{
  "d_model": 192,
  "n_kv_head": 6,
  "vocab_size": 8192,
  "norm_eps": 1e-06,
  "rope_base": 10000.0,
  "rope_fraction": 1.0,
  "attn_scale": 0.177,
  "parallel_block": false,
  "init": "trunc",
  "init_std_o": 0.00658,
  "init_std_up": 0.0361,
  "lr": 0.0162,
  "grad_clip": 0.5,
  "decay_fraction": 1.0,
  "train_tokens": 163700000
}
Each number is 200 + 40 x the weight over its row's rms, rounded and kept within 0 to 999. Layers, rows and columns count from 0. The size before them is the row's rms in percent of the matrix's.

# up: layer 12 MLP up, 512x192, rms 0.256, rows 157-191, columns 128-191
# down: layer 12 MLP down (transposed), 512x192, rms 0.276, rows 157-191, columns 128-191
# gate: layer 12 MLP gate, 512x192, rms 0.239, rows 158-192, columns 128-191
up157,104,176,169,162,275,124,256,219,244,271,212,153,261,203,181,123,174,226,187,230,235,243,244,236,286,183,225,163,150,163,111,267,255,278,212,191,212,180,193,225,181,134,217,250,203,212,222,124,234,193,203,131,225,164,224,198,196,161,196,241,253,258,175,200,214
down157,101,196,225,157,185,270,175,133,198,235,169,195,207,152,104,237,220,238,145,165,253,211,225,224,194,180,169,172,228,253,201,169,172,207,221,235,113,116,246,282,146,161,191,209,154,262,264,178,221,231,204,141,212,201,150,218,196,231,217,243,167,203,253,207,223
gate158,101,201,213,171,184,229,224,230,190,280,202,193,176,189,196,144,200,163,312,275,248,242,252,152,171,163,228,206,162,237,240,284,198,224,181,162,203,235,226,193,191,151,242,244,199,252,305,218,220,187,169,192,135,271,136,142,234,233,172,230,138,239,146,211,139
up158,104,311,220,236,163,192,198,272,241,243,205,173,258,226,180,240,153,199,123,300,165,185,127,190,204,189,164,153,171,255,223,235,167,215,210,193,181,210,222,156,171,192,288,258,260,219,252,242,144,270,172,186,264,288,183,275,99,207,252,184,236,188,217,189,171
down158,099,194,268,289,198,158,174,214,181,179,217,254,229,177,190,181,132,202,165,234,219,196,214,203,252,144,153,204,122,194,248,204,140,145,177,155,165,158,194,211,194,202,212,161,164,172,263,205,193,240,234,143,211,217,218,212,175,222,260,131,179,277,280,146,131
gate159,095,231,216,170,232,291,217,214,208,166,236,154,157,205,249,232,125,191,220,159,261,206,226,210,219,222,190,181,266,193,150,220,280,169,207,173,196,212,304,172,168,207,199,205,135,254,210,152,147,178,251,194,232,220,201,111,233,205,257,297,183,160,175,186,155
up159,093,184,210,200,265,201,157,114,97,213,124,176,155,223,196,239,189,146,233,248,272,192,243,265,222,220,219,165,176,210,219,212,221,220,245,160,136,259,160,199,258,193,219,252,245,182,161,224,155,162,280,155,204,212,242,199,208,224,133,183,229,194,165,202,201
down159,095,97,169,191,192,269,141,197,81,136,219,179,176,279,238,261,207,245,239,228,195,193,249,259,191,228,200,191,184,182,188,123,304,174,172,195,197,268,221,195,220,164,276,195,211,210,223,162,214,262,255,168,199,250,152,178,207,191,176,152,150,221,189,208,172
gate160,095,244,214,247,305,188,215,194,248,228,190,188,280,172,228,237,204,216,154,246,190,197,292,180,175,242,237,205,218,223,153,191,220,194,168,196,212,209,207,135,207,221,219,201,202,259,206,206,225,214,214,285,165,182,143,235,262,169,242,212,221,127,227,193,182
up160,090,344,178,162,116,200,146,173,170,203,153,210,255,215,214,244,202,253,164,229,200,228,200,180,206,177,205,212,176,179,248,230,182,137,194,239,225,223,120,291,179,190,195,260,241,257,221,151,138,151,247,235,228,195,180,170,223,197,241,195,239,261,187,158,196
down160,093,206,200,174,285,195,118,161,186,238,222,157,260,203,188,190,199,173,204,203,226,239,200,169,135,202,244,181,250,184,184,148,153,222,144,218,175,209,142,126,148,235,237,168,193,123,124,191,138,203,212,246,195,256,211,170,115,239,196,221,199,209,152,217,256
gate161,099,192,195,206,190,208,204,248,305,209,201,196,235,181,159,194,223,184,190,183,202,278,175,187,159,155,179,156,225,264,216,280,136,209,167,224,288,159,236,246,227,179,186,228,228,240,203,126,277,138,214,203,182,147,186,191,259,212,162,210,208,191,234,220,189
up161,104,190,195,222,220,162,180,196,196,253,51,205,172,236,227,208,210,212,167,225,163,245,229,206,195,255,220,230,217,239,214,204,219,179,172,174,133,107,168,175,183,145,269,235,227,238,214,195,227,199,225,170,194,233,207,208,205,191,234,229,132,211,217,218,207
down161,101,235,258,170,207,256,240,183,163,209,197,206,175,177,238,226,251,246,240,213,162,236,175,223,188,175,161,197,267,213,176,206,194,193,126,206,156,200,244,196,231,133,208,222,249,157,191,217,135,255,175,218,217,140,192,238,135,224,163,215,142,175,184,197,186
gate162,100,127,166,147,146,161,253,127,161,246,214,257,187,224,201,247,253,232,225,194,202,217,217,241,258,215,197,145,159,232,222,246,90,216,200,140,238,167,247,142,239,204,168,212,202,174,145,126,203,178,284,169,218,211,221,256,227,217,217,209,248,183,244,211,201
up162,095,185,186,270,246,260,222,141,218,211,210,248,201,183,185,116,145,137,203,208,233,228,178,221,173,199,262,213,279,212,147,202,275,143,255,202,127,184,152,160,222,230,120,238,189,141,234,230,193,214,197,222,153,189,194,221,173,170,94,209,242,237,112,175,225
down162,096,164,179,136,164,160,219,223,233,199,218,227,196,177,222,199,217,203,276,126,248,207,220,235,159,213,203,166,225,218,201,129,224,175,189,172,197,161,245,223,202,201,180,200,215,162,148,153,254,150,211,162,237,277,283,176,185,215,285,228,186,196,204,219,178
gate163,104,210,259,117,238,183,109,282,177,155,200,246,233,208,200,217,246,266,193,203,188,233,252,197,146,235,199,240,215,295,262,207,94,207,159,185,149,137,181,189,145,201,191,188,165,215,199,217,214,169,270,176,199,84,87,203,233,224,218,199,192,242,185,224,225
up163,114,218,94,250,206,220,172,211,163,141,146,131,213,207,160,206,239,228,185,217,188,205,167,216,237,197,158,167,116,198,228,229,192,211,232,183,178,174,150,141,265,226,157,217,178,201,241,258,213,117,161,194,162,241,228,142,186,176,193,214,174,157,185,162,172
down163,110,145,198,312,257,283,214,204,245,173,176,100,202,228,176,207,191,144,219,210,209,163,140,199,160,201,160,144,156,177,211,165,165,221,266,181,121,221,183,223,247,195,256,200,192,213,178,230,183,80,250,220,240,219,156,183,181,217,245,178,215,236,223,195,242
gate164,097,189,137,250,200,223,203,162,247,224,164,175,192,217,227,188,184,223,163,197,236,215,177,109,206,236,139,204,175,222,175,264,164,147,202,70,158,242,216,250,225,161,166,227,200,152,211,225,195,187,258,220,229,173,141,169,151,211,222,185,101,187,160,234,166
up164,093,240,206,171,137,172,153,176,203,148,245,204,156,235,170,239,222,223,165,168,148,169,209,150,220,147,190,231,153,181,218,230,145,200,248,226,225,238,140,214,185,186,301,216,200,193,217,251,231,128,238,151,211,155,198,207,149,237,172,285,247,192,239,190,184
down164,100,233,150,163,179,230,201,274,231,161,217,225,181,154,193,228,174,184,255,194,188,217,122,205,232,160,175,225,201,229,231,269,241,245,167,180,213,265,174,220,235,152,158,179,221,273,237,184,217,208,205,174,169,214,155,174,170,192,174,201,211,129,204,182,154
gate165,092,234,159,222,206,178,221,211,184,190,223,137,161,260,195,249,303,267,217,237,219,154,163,211,169,167,172,201,210,86,190,162,220,207,171,229,151,207,275,216,145,235,159,190,154,166,166,250,100,266,170,174,226,191,192,214,178,306,183,186,237,221,228,289,170
up165,094,169,214,192,194,181,157,104,217,216,221,112,210,166,218,185,164,245,241,212,157,146,248,158,146,248,127,262,186,224,181,196,180,143,197,179,213,245,131,147,216,229,216,217,180,262,191,146,202,191,218,154,107,200,191,177,208,187,183,215,196,212,196,210,218
down165,093,293,204,214,99,229,180,173,203,138,233,200,161,121,254,184,180,197,177,175,226,170,203,281,230,234,193,225,258,166,210,228,187,191,167,194,180,213,211,224,224,242,175,229,186,217,213,182,202,226,335,185,156,193,207,136,293,229,233,178,192,190,197,199,195
gate166,087,255,217,225,174,168,172,147,182,217,255,149,222,192,198,293,238,283,245,193,183,203,297,206,185,165,181,175,237,195,244,236,212,185,222,210,170,215,213,178,132,283,211,197,243,181,174,190,207,175,214,236,248,323,182,183,280,196,189,169,206,183,216,238,216
up166,083,124,151,148,168,197,189,223,218,189,153,217,188,173,229,148,163,190,247,177,198,185,154,207,226,188,173,252,196,301,231,159,231,214,130,240,282,252,189,161,212,137,212,181,165,219,183,192,220,222,192,219,196,127,241,244,147,199,196,188,167,174,149,140,175
down166,083,127,197,194,184,225,194,176,138,184,159,234,242,212,160,187,124,149,208,198,242,200,176,240,204,182,186,229,143,231,227,194,145,251,230,196,197,185,171,206,179,201,210,73,186,202,239,232,134,194,264,275,234,126,217,168,173,292,168,224,197,196,169,158,255
gate167,106,167,173,147,231,206,177,235,242,260,229,196,269,244,228,219,256,174,180,209,202,255,225,163,193,201,210,165,247,194,208,220,183,201,184,218,158,227,231,258,170,196,223,277,204,229,188,227,186,132,179,178,230,228,231,248,211,225,151,245,157,205,252,217,205
up167,104,251,213,225,216,225,224,290,177,194,251,177,224,258,241,132,150,235,172,261,199,209,179,215,234,159,212,156,177,195,261,184,253,164,179,189,176,161,173,299,220,226,186,181,174,227,225,161,170,177,165,204,196,189,206,196,182,253,251,208,196,214,116,225,141
down167,100,194,194,183,164,227,230,224,254,159,218,183,223,221,239,182,235,283,150,305,213,178,152,209,215,196,248,222,174,196,205,220,277,247,199,201,226,215,169,190,272,154,243,151,146,216,216,137,191,133,212,188,164,147,189,187,161,127,226,234,235,159,199,245,164
gate168,105,246,208,217,169,191,238,199,270,184,163,243,276,240,107,142,170,192,228,193,301,124,266,184,177,202,198,225,212,190,233,161,144,152,169,252,254,238,247,236,239,223,179,259,211,214,238,227,215,323,207,197,205,196,213,157,162,259,228,181,252,277,219,208,211
up168,099,146,203,197,198,221,230,200,166,187,140,162,226,204,209,155,215,154,221,136,188,218,177,200,267,175,274,207,168,183,249,160,232,241,205,231,188,170,182,216,266,154,193,222,283,219,190,223,253,225,178,210,188,199,164,107,218,167,228,200,184,216,201,155,177
down168,095,237,167,191,194,206,216,186,175,142,169,238,176,181,177,183,285,219,226,171,152,201,201,100,226,186,264,260,235,206,178,254,218,223,192,175,295,237,114,135,234,189,218,164,237,165,156,147,224,167,200,212,131,219,245,163,154,191,283,192,277,159,244,173,222
gate169,100,193,171,141,164,245,178,204,157,252,148,115,224,173,175,259,309,201,200,235,189,180,226,256,204,184,186,256,219,179,224,125,206,142,147,142,229,231,214,165,166,186,225,176,266,171,240,166,176,179,190,165,183,250,242,180,214,196,107,196,159,215,153,212,176
up169,104,245,218,188,192,181,191,211,284,213,185,173,175,192,241,224,234,125,145,195,191,232,273,237,209,257,180,135,118,237,182,198,165,185,178,159,213,167,231,136,231,204,187,192,181,156,176,138,222,219,147,180,203,173,245,226,162,185,190,190,162,269,254,143,254
down169,103,250,105,145,161,149,258,157,172,240,179,182,278,245,222,221,178,195,156,262,252,246,214,219,204,228,150,238,146,246,275,269,209,206,182,190,188,243,214,223,164,143,128,171,173,202,222,165,210,166,246,209,175,164,146,208,203,196,154,201,242,142,211,198,159
gate170,096,204,198,176,201,210,155,187,156,227,260,201,198,228,216,196,162,256,204,254,186,152,236,163,176,210,188,240,179,185,226,204,229,214,144,168,186,254,237,216,192,168,143,184,199,314,205,254,193,169,202,240,171,135,233,211,188,175,245,221,254,178,157,260,251
up170,103,154,248,231,193,221,214,187,193,189,143,249,205,159,273,187,215,278,194,220,221,180,167,213,193,168,158,200,260,278,216,165,229,175,136,150,260,266,191,138,205,260,206,213,243,243,225,244,200,199,175,229,182,151,188,173,170,294,270,194,161,298,178,210,223
down170,097,209,241,240,197,242,186,122,150,222,217,181,185,230,162,229,212,119,239,191,126,195,226,150,199,232,175,154,192,175,215,223,213,157,173,248,184,138,114,220,166,142,195,177,199,203,177,210,184,230,226,128,221,217,218,207,251,225,242,162,201,244,130,190,188
gate171,095,208,251,176,241,253,231,184,238,273,262,203,198,248,246,220,162,107,140,129,214,242,222,151,157,232,216,211,154,94,161,195,264,188,201,248,175,206,164,196,253,265,176,237,108,289,228,239,171,140,206,183,161,126,303,199,190,191,212,182,227,235,183,211,191
up171,094,162,227,205,207,219,193,222,174,206,167,208,163,190,265,240,215,253,168,172,210,199,205,154,215,168,183,121,149,212,139,173,188,213,222,228,192,295,247,256,128,174,137,202,248,220,190,187,239,186,243,252,185,188,189,155,209,203,255,187,209,98,179,198,261
down171,094,185,223,197,240,211,170,197,206,173,234,121,245,203,148,136,191,180,193,172,197,193,225,201,233,266,249,222,134,219,197,220,126,275,143,221,222,222,241,203,197,169,199,226,202,166,140,145,134,220,206,213,210,168,196,172,144,192,210,206,167,181,189,219,184
gate172,104,171,247,243,197,194,218,226,180,214,270,200,203,174,210,214,197,268,157,217,264,124,217,204,199,138,233,204,176,226,201,203,173,234,212,245,219,188,257,235,274,194,144,260,155,219,269,254,232,179,271,144,183,231,192,261,186,181,178,208,202,160,135,192,213
up172,100,178,235,273,151,252,162,194,181,183,192,181,202,288,202,179,142,171,231,216,197,191,183,214,182,166,96,154,209,208,186,215,245,178,208,122,190,261,285,184,158,188,248,165,173,91,151,290,154,213,177,190,168,242,216,208,202,201,155,158,197,224,232,196,175
down172,099,161,211,184,112,184,160,175,166,199,221,228,174,210,257,208,217,206,185,195,189,246,198,232,145,184,202,162,229,263,243,202,159,151,219,244,223,243,235,137,207,249,159,219,211,152,137,239,179,233,227,190,165,140,192,223,220,292,237,194,249,285,305,180,269
gate173,098,196,179,160,199,179,82,194,215,197,183,174,252,257,239,137,177,168,237,201,260,222,220,218,275,234,210,180,241,235,216,266,200,172,164,177,226,213,240,197,182,193,216,130,222,209,272,213,203,155,136,220,271,229,164,207,201,162,275,197,237,210,252,255,191
up173,089,213,305,226,176,174,220,204,153,187,215,194,197,153,239,203,212,234,123,183,235,165,335,198,173,256,237,205,219,232,253,182,261,189,289,182,166,227,193,207,246,162,191,194,138,194,197,140,231,180,222,186,220,219,212,287,267,201,243,209,204,189,232,223,178
down173,091,265,193,204,163,247,262,208,191,143,232,251,228,185,227,222,214,137,133,98,184,260,226,179,259,191,104,194,232,215,205,202,211,165,182,198,202,196,208,197,216,185,225,238,203,169,225,230,196,223,205,154,220,177,215,168,227,241,138,144,218,210,252,192,215
gate174,112,178,200,153,220,239,320,151,188,206,182,192,184,221,206,187,159,177,277,221,127,200,205,189,175,186,219,157,238,249,199,117,216,195,241,230,169,220,200,223,201,251,215,192,163,205,191,194,253,139,231,156,237,208,201,170,199,174,219,178,153,179,184,149,172
up174,105,231,195,264,157,279,186,175,76,213,167,215,133,232,171,241,185,230,218,166,198,136,204,186,268,189,199,260,237,240,173,166,209,178,178,193,197,202,232,205,210,228,228,192,170,204,164,154,251,183,198,209,243,125,197,133,186,216,263,213,177,198,172,186,163
down174,103,178,157,210,165,225,121,295,174,115,198,203,173,204,236,169,246,229,291,208,237,197,175,147,229,201,203,239,187,194,226,138,277,206,183,188,155,200,195,236,203,211,184,234,177,202,220,118,145,201,251,222,204,235,205,232,224,229,84,232,218,198,196,211,138
gate175,113,161,274,137,216,207,234,171,198,244,212,194,190,196,169,170,161,245,163,228,276,227,171,145,204,179,168,181,188,246,161,170,210,296,211,94,233,297,164,237,273,236,246,176,227,230,156,203,175,222,177,262,175,209,197,127,182,137,198,194,227,108,207,185,202
up175,109,168,190,146,246,189,247,207,250,305,177,263,169,182,212,209,144,212,127,170,194,290,204,277,204,212,133,254,219,244,198,255,243,203,204,156,257,125,150,195,201,189,151,175,200,268,177,232,214,193,177,124,217,248,128,198,182,204,245,180,166,184,186,168,195
down175,105,162,175,170,199,201,278,194,239,220,275,180,193,186,200,256,184,195,183,228,223,229,196,182,271,206,167,228,173,293,228,205,201,160,205,184,210,167,173,179,226,187,132,217,122,184,259,215,115,174,284,228,298,236,220,232,203,233,220,163,205,186,162,246,212
gate176,095,182,230,220,238,134,253,190,212,223,262,206,215,156,208,201,191,140,264,217,239,277,197,160,181,112,249,220,262,176,213,196,218,194,166,193,240,177,119,193,202,277,193,260,272,152,205,322,224,194,242,208,169,249,205,239,231,170,189,201,187,181,222,152,213
up176,101,144,202,140,171,273,252,239,189,214,260,141,208,138,122,133,176,215,164,219,220,273,212,172,217,188,168,225,222,189,189,182,246,203,119,218,251,119,123,221,193,260,186,251,250,291,102,209,184,164,237,178,261,164,145,217,219,162,233,241,108,225,195,177,215
down176,106,229,181,217,171,220,184,239,229,212,153,194,169,164,193,200,135,195,213,181,245,209,192,157,247,190,163,220,230,205,269,196,164,206,189,206,230,196,209,190,203,193,267,240,205,145,160,187,243,300,229,265,201,315,216,190,164,175,301,162,231,197,234,202,180
gate177,105,214,207,146,131,208,188,214,218,164,216,239,201,277,216,176,163,210,230,180,136,232,182,233,244,204,224,201,262,213,188,149,295,246,137,202,208,232,210,239,203,220,181,167,226,194,142,91,208,151,178,169,210,165,234,207,209,198,189,182,191,172,236,208,199
up177,097,141,196,199,160,244,178,95,137,254,164,208,240,134,167,166,279,256,160,101,184,120,216,189,140,128,174,165,221,126,209,152,240,132,247,183,191,207,219,170,169,184,224,197,240,223,211,250,222,259,207,176,121,158,183,163,169,160,206,183,182,226,180,181,225
down177,101,201,176,228,241,223,186,198,207,115,205,282,227,161,271,217,215,250,237,154,251,181,183,167,210,204,151,191,223,160,173,173,206,173,199,221,228,273,266,179,194,212,186,224,237,161,202,249,198,172,164,168,180,125,198,244,210,234,176,216,143,178,150,203,246
gate178,102,237,209,219,198,231,311,139,122,207,198,223,133,172,218,193,174,195,241,271,235,195,232,151,202,296,207,205,285,193,130,301,288,266,198,232,195,111,168,252,201,99,215,140,213,246,193,156,176,175,191,200,175,239,238,224,141,204,238,251,239,228,163,194,147
up178,108,230,197,220,152,190,262,251,125,219,244,167,153,276,161,208,219,140,160,260,180,182,203,194,230,267,271,217,195,190,208,133,212,253,221,225,180,241,273,131,248,223,200,186,147,163,215,238,183,206,127,174,238,186,179,202,268,156,208,196,187,185,174,223,185
down178,109,187,226,113,235,226,184,98,188,237,199,207,245,246,268,187,154,191,119,192,220,272,162,249,202,260,292,205,245,201,275,172,186,224,171,256,199,230,162,193,160,246,248,244,205,152,221,184,287,268,236,194,254,117,146,170,192,161,189,182,212,184,193,166,226
gate179,091,156,204,225,234,192,198,184,268,232,225,180,227,206,213,222,218,173,275,136,190,173,176,164,248,232,189,115,76,171,219,190,208,226,182,183,170,196,186,193,197,179,281,241,241,222,140,158,217,177,265,181,149,189,158,144,183,256,221,222,201,213,225,227,214
up179,092,140,116,205,148,178,188,181,170,177,180,221,151,238,183,175,182,197,144,206,152,291,217,203,182,193,200,257,266,242,219,178,171,182,146,243,293,245,184,186,183,236,196,103,231,232,147,217,255,260,250,159,197,212,234,154,276,195,192,265,181,168,195,203,220
down179,100,202,210,189,213,163,162,171,191,193,144,274,153,206,181,193,240,159,233,137,164,166,192,163,243,215,192,243,144,192,253,243,180,214,179,208,161,254,161,182,205,213,154,147,223,149,153,198,202,164,256,177,166,269,199,230,161,243,2,192,257,163,157,217,172
gate180,090,200,168,83,195,193,158,141,243,200,213,186,213,139,183,258,249,258,197,179,187,197,163,101,247,177,100,190,206,225,196,225,207,183,185,184,130,240,183,123,231,231,201,160,227,215,170,242,144,139,186,202,216,171,154,183,107,245,192,154,173,175,214,164,255
up180,106,128,112,224,223,191,199,254,198,219,181,219,196,195,188,194,190,149,201,188,152,217,137,207,175,202,240,104,245,201,223,215,129,226,277,155,211,198,257,190,186,208,160,210,122,168,186,211,180,226,228,104,179,191,235,207,212,179,176,219,223,125,195,268,142
down180,112,253,100,192,205,215,219,243,223,199,157,143,203,211,211,216,207,232,172,177,141,205,165,121,155,197,272,170,154,200,189,188,184,183,170,151,118,240,211,209,178,181,258,158,173,169,180,270,135,134,221,169,222,235,230,203,213,139,223,277,178,218,232,235,225
gate181,098,231,159,117,243,246,202,201,246,211,252,143,190,226,264,245,170,231,237,231,187,199,207,177,188,173,159,180,144,278,200,227,181,227,240,277,219,188,171,255,230,210,215,229,182,259,187,287,208,153,237,220,186,233,198,232,208,260,227,177,220,236,190,186,116
up181,091,205,207,241,274,238,206,157,203,210,190,168,142,174,192,187,182,265,167,197,200,245,222,262,177,176,214,190,171,125,215,193,194,182,288,163,225,191,169,246,233,209,218,222,158,230,206,233,142,147,240,225,267,205,171,259,222,133,225,150,190,230,262,127,220
down181,097,172,279,205,257,208,217,283,168,260,246,225,180,184,190,158,205,202,191,109,160,276,257,237,192,227,200,169,210,247,156,170,166,131,238,131,244,211,211,123,138,166,184,200,194,257,208,267,117,168,220,136,198,209,217,233,211,172,317,286,206,251,179,218,239
gate182,107,221,193,145,230,175,211,183,180,168,192,243,206,202,214,231,183,145,218,157,176,173,182,165,181,219,276,164,181,280,272,175,207,278,220,188,146,167,197,209,219,180,147,203,176,167,256,219,210,186,165,230,270,153,188,176,246,248,219,283,193,288,247,191,278
up182,102,168,190,215,220,187,228,301,237,194,200,241,208,245,241,181,257,168,189,187,216,265,213,201,309,199,167,280,110,193,206,245,191,195,172,265,187,202,227,196,133,201,298,230,171,152,157,159,202,226,225,203,180,214,227,184,277,277,207,204,203,183,230,228,226
down182,101,211,229,211,194,226,161,156,263,253,188,188,189,230,181,180,182,182,227,196,170,228,195,171,218,176,180,199,211,217,223,180,195,259,160,179,213,144,252,219,193,160,226,199,176,201,154,206,212,294,128,243,186,228,155,188,152,212,236,222,198,216,220,275,155
gate183,097,265,135,186,177,225,192,243,185,175,241,164,196,177,171,249,304,160,223,204,190,237,100,240,146,135,308,213,158,177,219,212,199,215,252,154,130,176,208,134,222,251,147,202,138,173,217,247,227,208,239,135,254,210,199,111,202,161,201,222,248,211,170,198,171
up183,088,202,205,209,195,167,188,153,187,253,127,173,179,247,228,240,174,195,271,266,168,210,193,181,245,125,176,187,243,195,166,78,165,196,151,206,226,212,128,211,173,125,214,233,241,215,216,180,224,209,193,225,103,127,221,198,255,196,211,138,133,204,214,189,230
down183,095,162,161,195,163,221,190,225,175,217,207,197,206,264,263,236,194,210,228,192,136,206,230,187,246,262,204,166,179,243,164,204,207,215,165,208,181,163,129,260,111,194,153,156,241,234,199,247,173,169,222,229,130,186,173,322,216,249,247,190,244,246,178,127,255
gate184,101,210,197,227,160,189,233,238,192,243,219,237,208,205,317,167,245,106,161,204,170,264,213,202,161,235,188,132,173,287,228,277,259,184,260,114,191,202,244,169,117,228,159,231,175,196,237,247,259,225,242,275,184,139,224,230,178,232,206,193,177,213,227,224,188
up184,094,157,242,152,152,203,261,223,145,165,225,247,319,150,195,209,110,235,217,121,196,228,271,201,231,245,225,220,261,182,176,214,210,206,256,107,192,172,142,145,248,161,149,221,187,170,239,246,178,168,188,245,196,212,227,250,221,219,198,226,91,219,207,163,182
down184,096,173,145,254,135,218,175,184,156,205,201,226,199,208,234,204,213,179,266,306,209,263,239,120,128,149,197,172,182,233,216,236,202,243,245,242,199,227,230,156,168,191,212,217,147,252,136,173,194,176,255,259,262,181,162,157,160,279,229,144,127,185,190,223,183
gate185,102,188,177,242,185,229,156,178,218,279,248,263,235,254,187,190,240,170,231,222,296,217,153,168,226,260,207,190,178,240,178,198,276,194,272,189,187,281,175,180,155,141,235,135,230,193,229,133,182,211,235,244,177,196,195,179,229,190,293,299,186,213,258,185,95
up185,098,206,222,164,221,133,231,190,200,197,203,156,198,193,218,243,189,293,218,284,114,238,185,246,269,136,279,225,207,252,222,230,206,188,239,268,165,193,165,275,256,174,117,218,212,216,209,193,231,190,211,159,185,137,230,188,206,227,229,174,215,177,175,150,340
down185,094,256,198,190,123,178,169,235,146,175,199,133,175,217,216,219,214,244,163,274,163,195,211,205,255,179,144,178,195,231,157,160,209,171,179,186,218,198,218,242,122,152,223,130,226,230,156,176,232,161,192,248,189,199,133,157,195,167,138,238,247,98,238,217,188
gate186,090,198,169,148,177,212,159,245,176,166,177,171,127,225,189,156,129,174,239,185,200,227,191,235,195,114,137,188,209,200,170,145,249,241,167,194,154,255,180,182,138,197,140,136,141,227,208,210,96,260,210,236,175,246,235,187,210,156,277,188,230,165,300,241,212
up186,088,173,198,214,248,197,195,182,188,242,252,218,208,185,219,177,247,156,231,202,162,179,167,270,193,173,193,211,112,142,210,198,98,220,170,218,85,107,161,163,147,225,188,146,170,150,149,221,113,165,194,246,215,191,173,175,175,177,184,204,165,193,122,263,308
down186,089,201,171,183,199,287,185,131,87,244,216,136,217,236,269,261,179,176,207,276,173,192,191,231,184,214,230,233,218,199,228,220,202,233,202,221,218,228,217,189,167,112,289,122,241,225,193,131,209,150,155,192,141,198,226,232,147,182,157,166,194,172,228,184,68
gate187,103,207,215,166,212,182,235,225,241,189,281,136,188,293,168,159,227,217,232,295,222,195,188,146,135,210,174,174,178,285,200,167,178,232,142,224,163,186,206,254,112,185,202,210,210,157,291,170,229,172,183,176,185,158,230,208,248,223,217,219,228,228,207,230,187
up187,102,159,208,201,220,193,231,235,197,215,156,203,244,236,233,163,240,202,216,267,215,308,154,246,170,164,228,208,182,244,174,224,225,200,183,198,238,169,194,251,245,198,239,202,237,246,216,210,172,125,144,143,171,257,210,205,133,190,150,195,250,164,165,176,210
down187,102,133,142,194,211,197,252,201,264,191,180,135,232,218,221,253,288,245,184,233,169,218,265,159,192,166,214,215,200,268,212,214,229,193,227,133,139,177,193,235,213,175,186,210,209,159,255,183,150,171,216,320,163,187,256,157,150,188,248,236,170,199,262,217,161
gate188,103,165,124,200,224,124,252,206,222,220,191,187,162,249,200,175,201,189,150,225,183,203,122,136,231,144,243,252,239,166,158,218,216,179,173,239,165,241,129,219,195,238,224,196,248,223,210,180,140,260,185,210,141,244,151,180,156,202,278,180,171,223,210,151,228
up188,090,260,201,274,184,168,159,134,191,180,192,201,206,214,228,239,137,198,162,233,197,158,146,167,134,131,243,170,253,245,216,256,165,217,175,242,122,284,262,150,234,233,300,243,215,140,159,182,184,172,205,235,173,136,190,133,224,165,246,175,235,234,198,249,167
down188,097,304,166,191,212,134,190,204,187,185,231,221,231,151,245,214,208,250,203,183,174,207,257,216,186,214,164,204,190,235,259,200,152,240,201,159,212,223,207,145,247,143,251,225,160,227,229,165,215,141,256,153,283,185,189,248,246,251,187,243,176,209,150,179,250
gate189,108,184,213,207,206,253,205,190,175,242,219,186,223,179,196,204,298,231,263,217,221,222,166,221,230,160,186,165,190,255,254,178,249,172,224,242,143,216,185,200,120,172,233,188,199,217,279,236,161,160,237,254,175,165,181,176,209,218,168,207,221,95,210,206,186
up189,108,255,180,159,195,206,222,226,233,210,198,184,160,159,145,196,247,220,146,198,143,306,194,159,188,229,161,238,230,171,227,188,188,175,280,126,219,214,209,219,157,203,250,211,160,241,228,168,165,184,203,183,244,153,129,230,186,213,201,172,204,174,233,194,264
down189,100,204,238,210,181,245,241,203,201,125,202,207,260,178,241,271,167,261,216,163,170,242,183,196,193,201,194,186,189,205,215,115,170,237,181,136,195,209,184,251,182,271,201,169,199,199,242,210,207,204,188,271,191,283,152,122,188,215,164,239,269,191,234,228,215
gate190,106,179,210,185,188,192,211,174,224,120,170,191,203,198,211,188,192,169,203,177,171,202,209,141,159,224,194,251,158,216,197,227,293,158,147,206,267,182,236,308,232,245,151,203,241,240,247,184,148,201,260,151,247,200,206,211,202,196,210,200,236,228,207,140,204
up190,097,229,272,172,273,236,250,222,249,229,194,232,238,188,216,205,186,186,231,162,216,179,124,225,208,206,185,209,121,233,256,161,171,206,141,244,328,143,175,166,147,148,206,190,244,211,285,184,247,184,237,199,223,194,298,183,128,194,193,212,200,276,183,193,195
down190,102,161,192,199,147,210,175,291,125,198,162,210,154,204,221,235,264,204,158,155,208,181,252,212,204,187,212,200,158,232,154,174,161,156,255,214,141,162,166,175,203,179,202,221,181,183,210,206,181,277,172,201,206,173,216,252,209,74,302,226,175,241,191,216,244
gate191,109,136,167,204,180,222,241,260,210,232,157,259,161,122,202,174,174,203,187,221,252,211,206,218,158,211,209,251,216,200,246,278,165,100,182,189,174,294,224,149,82,181,240,230,167,257,242,188,209,171,219,190,150,160,206,209,184,168,209,232,177,313,236,180,152
up191,104,183,242,201,213,169,259,142,198,156,213,214,250,195,174,159,178,131,120,237,229,268,134,151,269,75,205,269,222,177,230,159,175,209,239,182,240,240,171,190,243,183,169,199,226,190,138,269,229,173,211,240,216,249,220,203,157,271,235,192,173,195,187,161,223
down191,101,210,207,213,236,221,184,220,265,229,168,236,233,186,171,190,185,166,194,240,159,204,220,228,274,177,182,214,148,147,175,98,191,222,270,216,213,194,215,213,190,172,199,174,272,185,286,150,202,197,210,208,194,190,213,164,196,235,211,187,160,138,270,219,187
gate192,091,213,186,222,231,195,220,201,304,174,192,193,284,215,183,233,203,221,287,225,180,176,247,215,228,177,172,246,155,188,179,206,281,239,229,200,244,126,186,291,225,210,193,192,193,266,232,165,239,225,201,201,189,199,257,228,227,176,257,205,171,233,259,180,192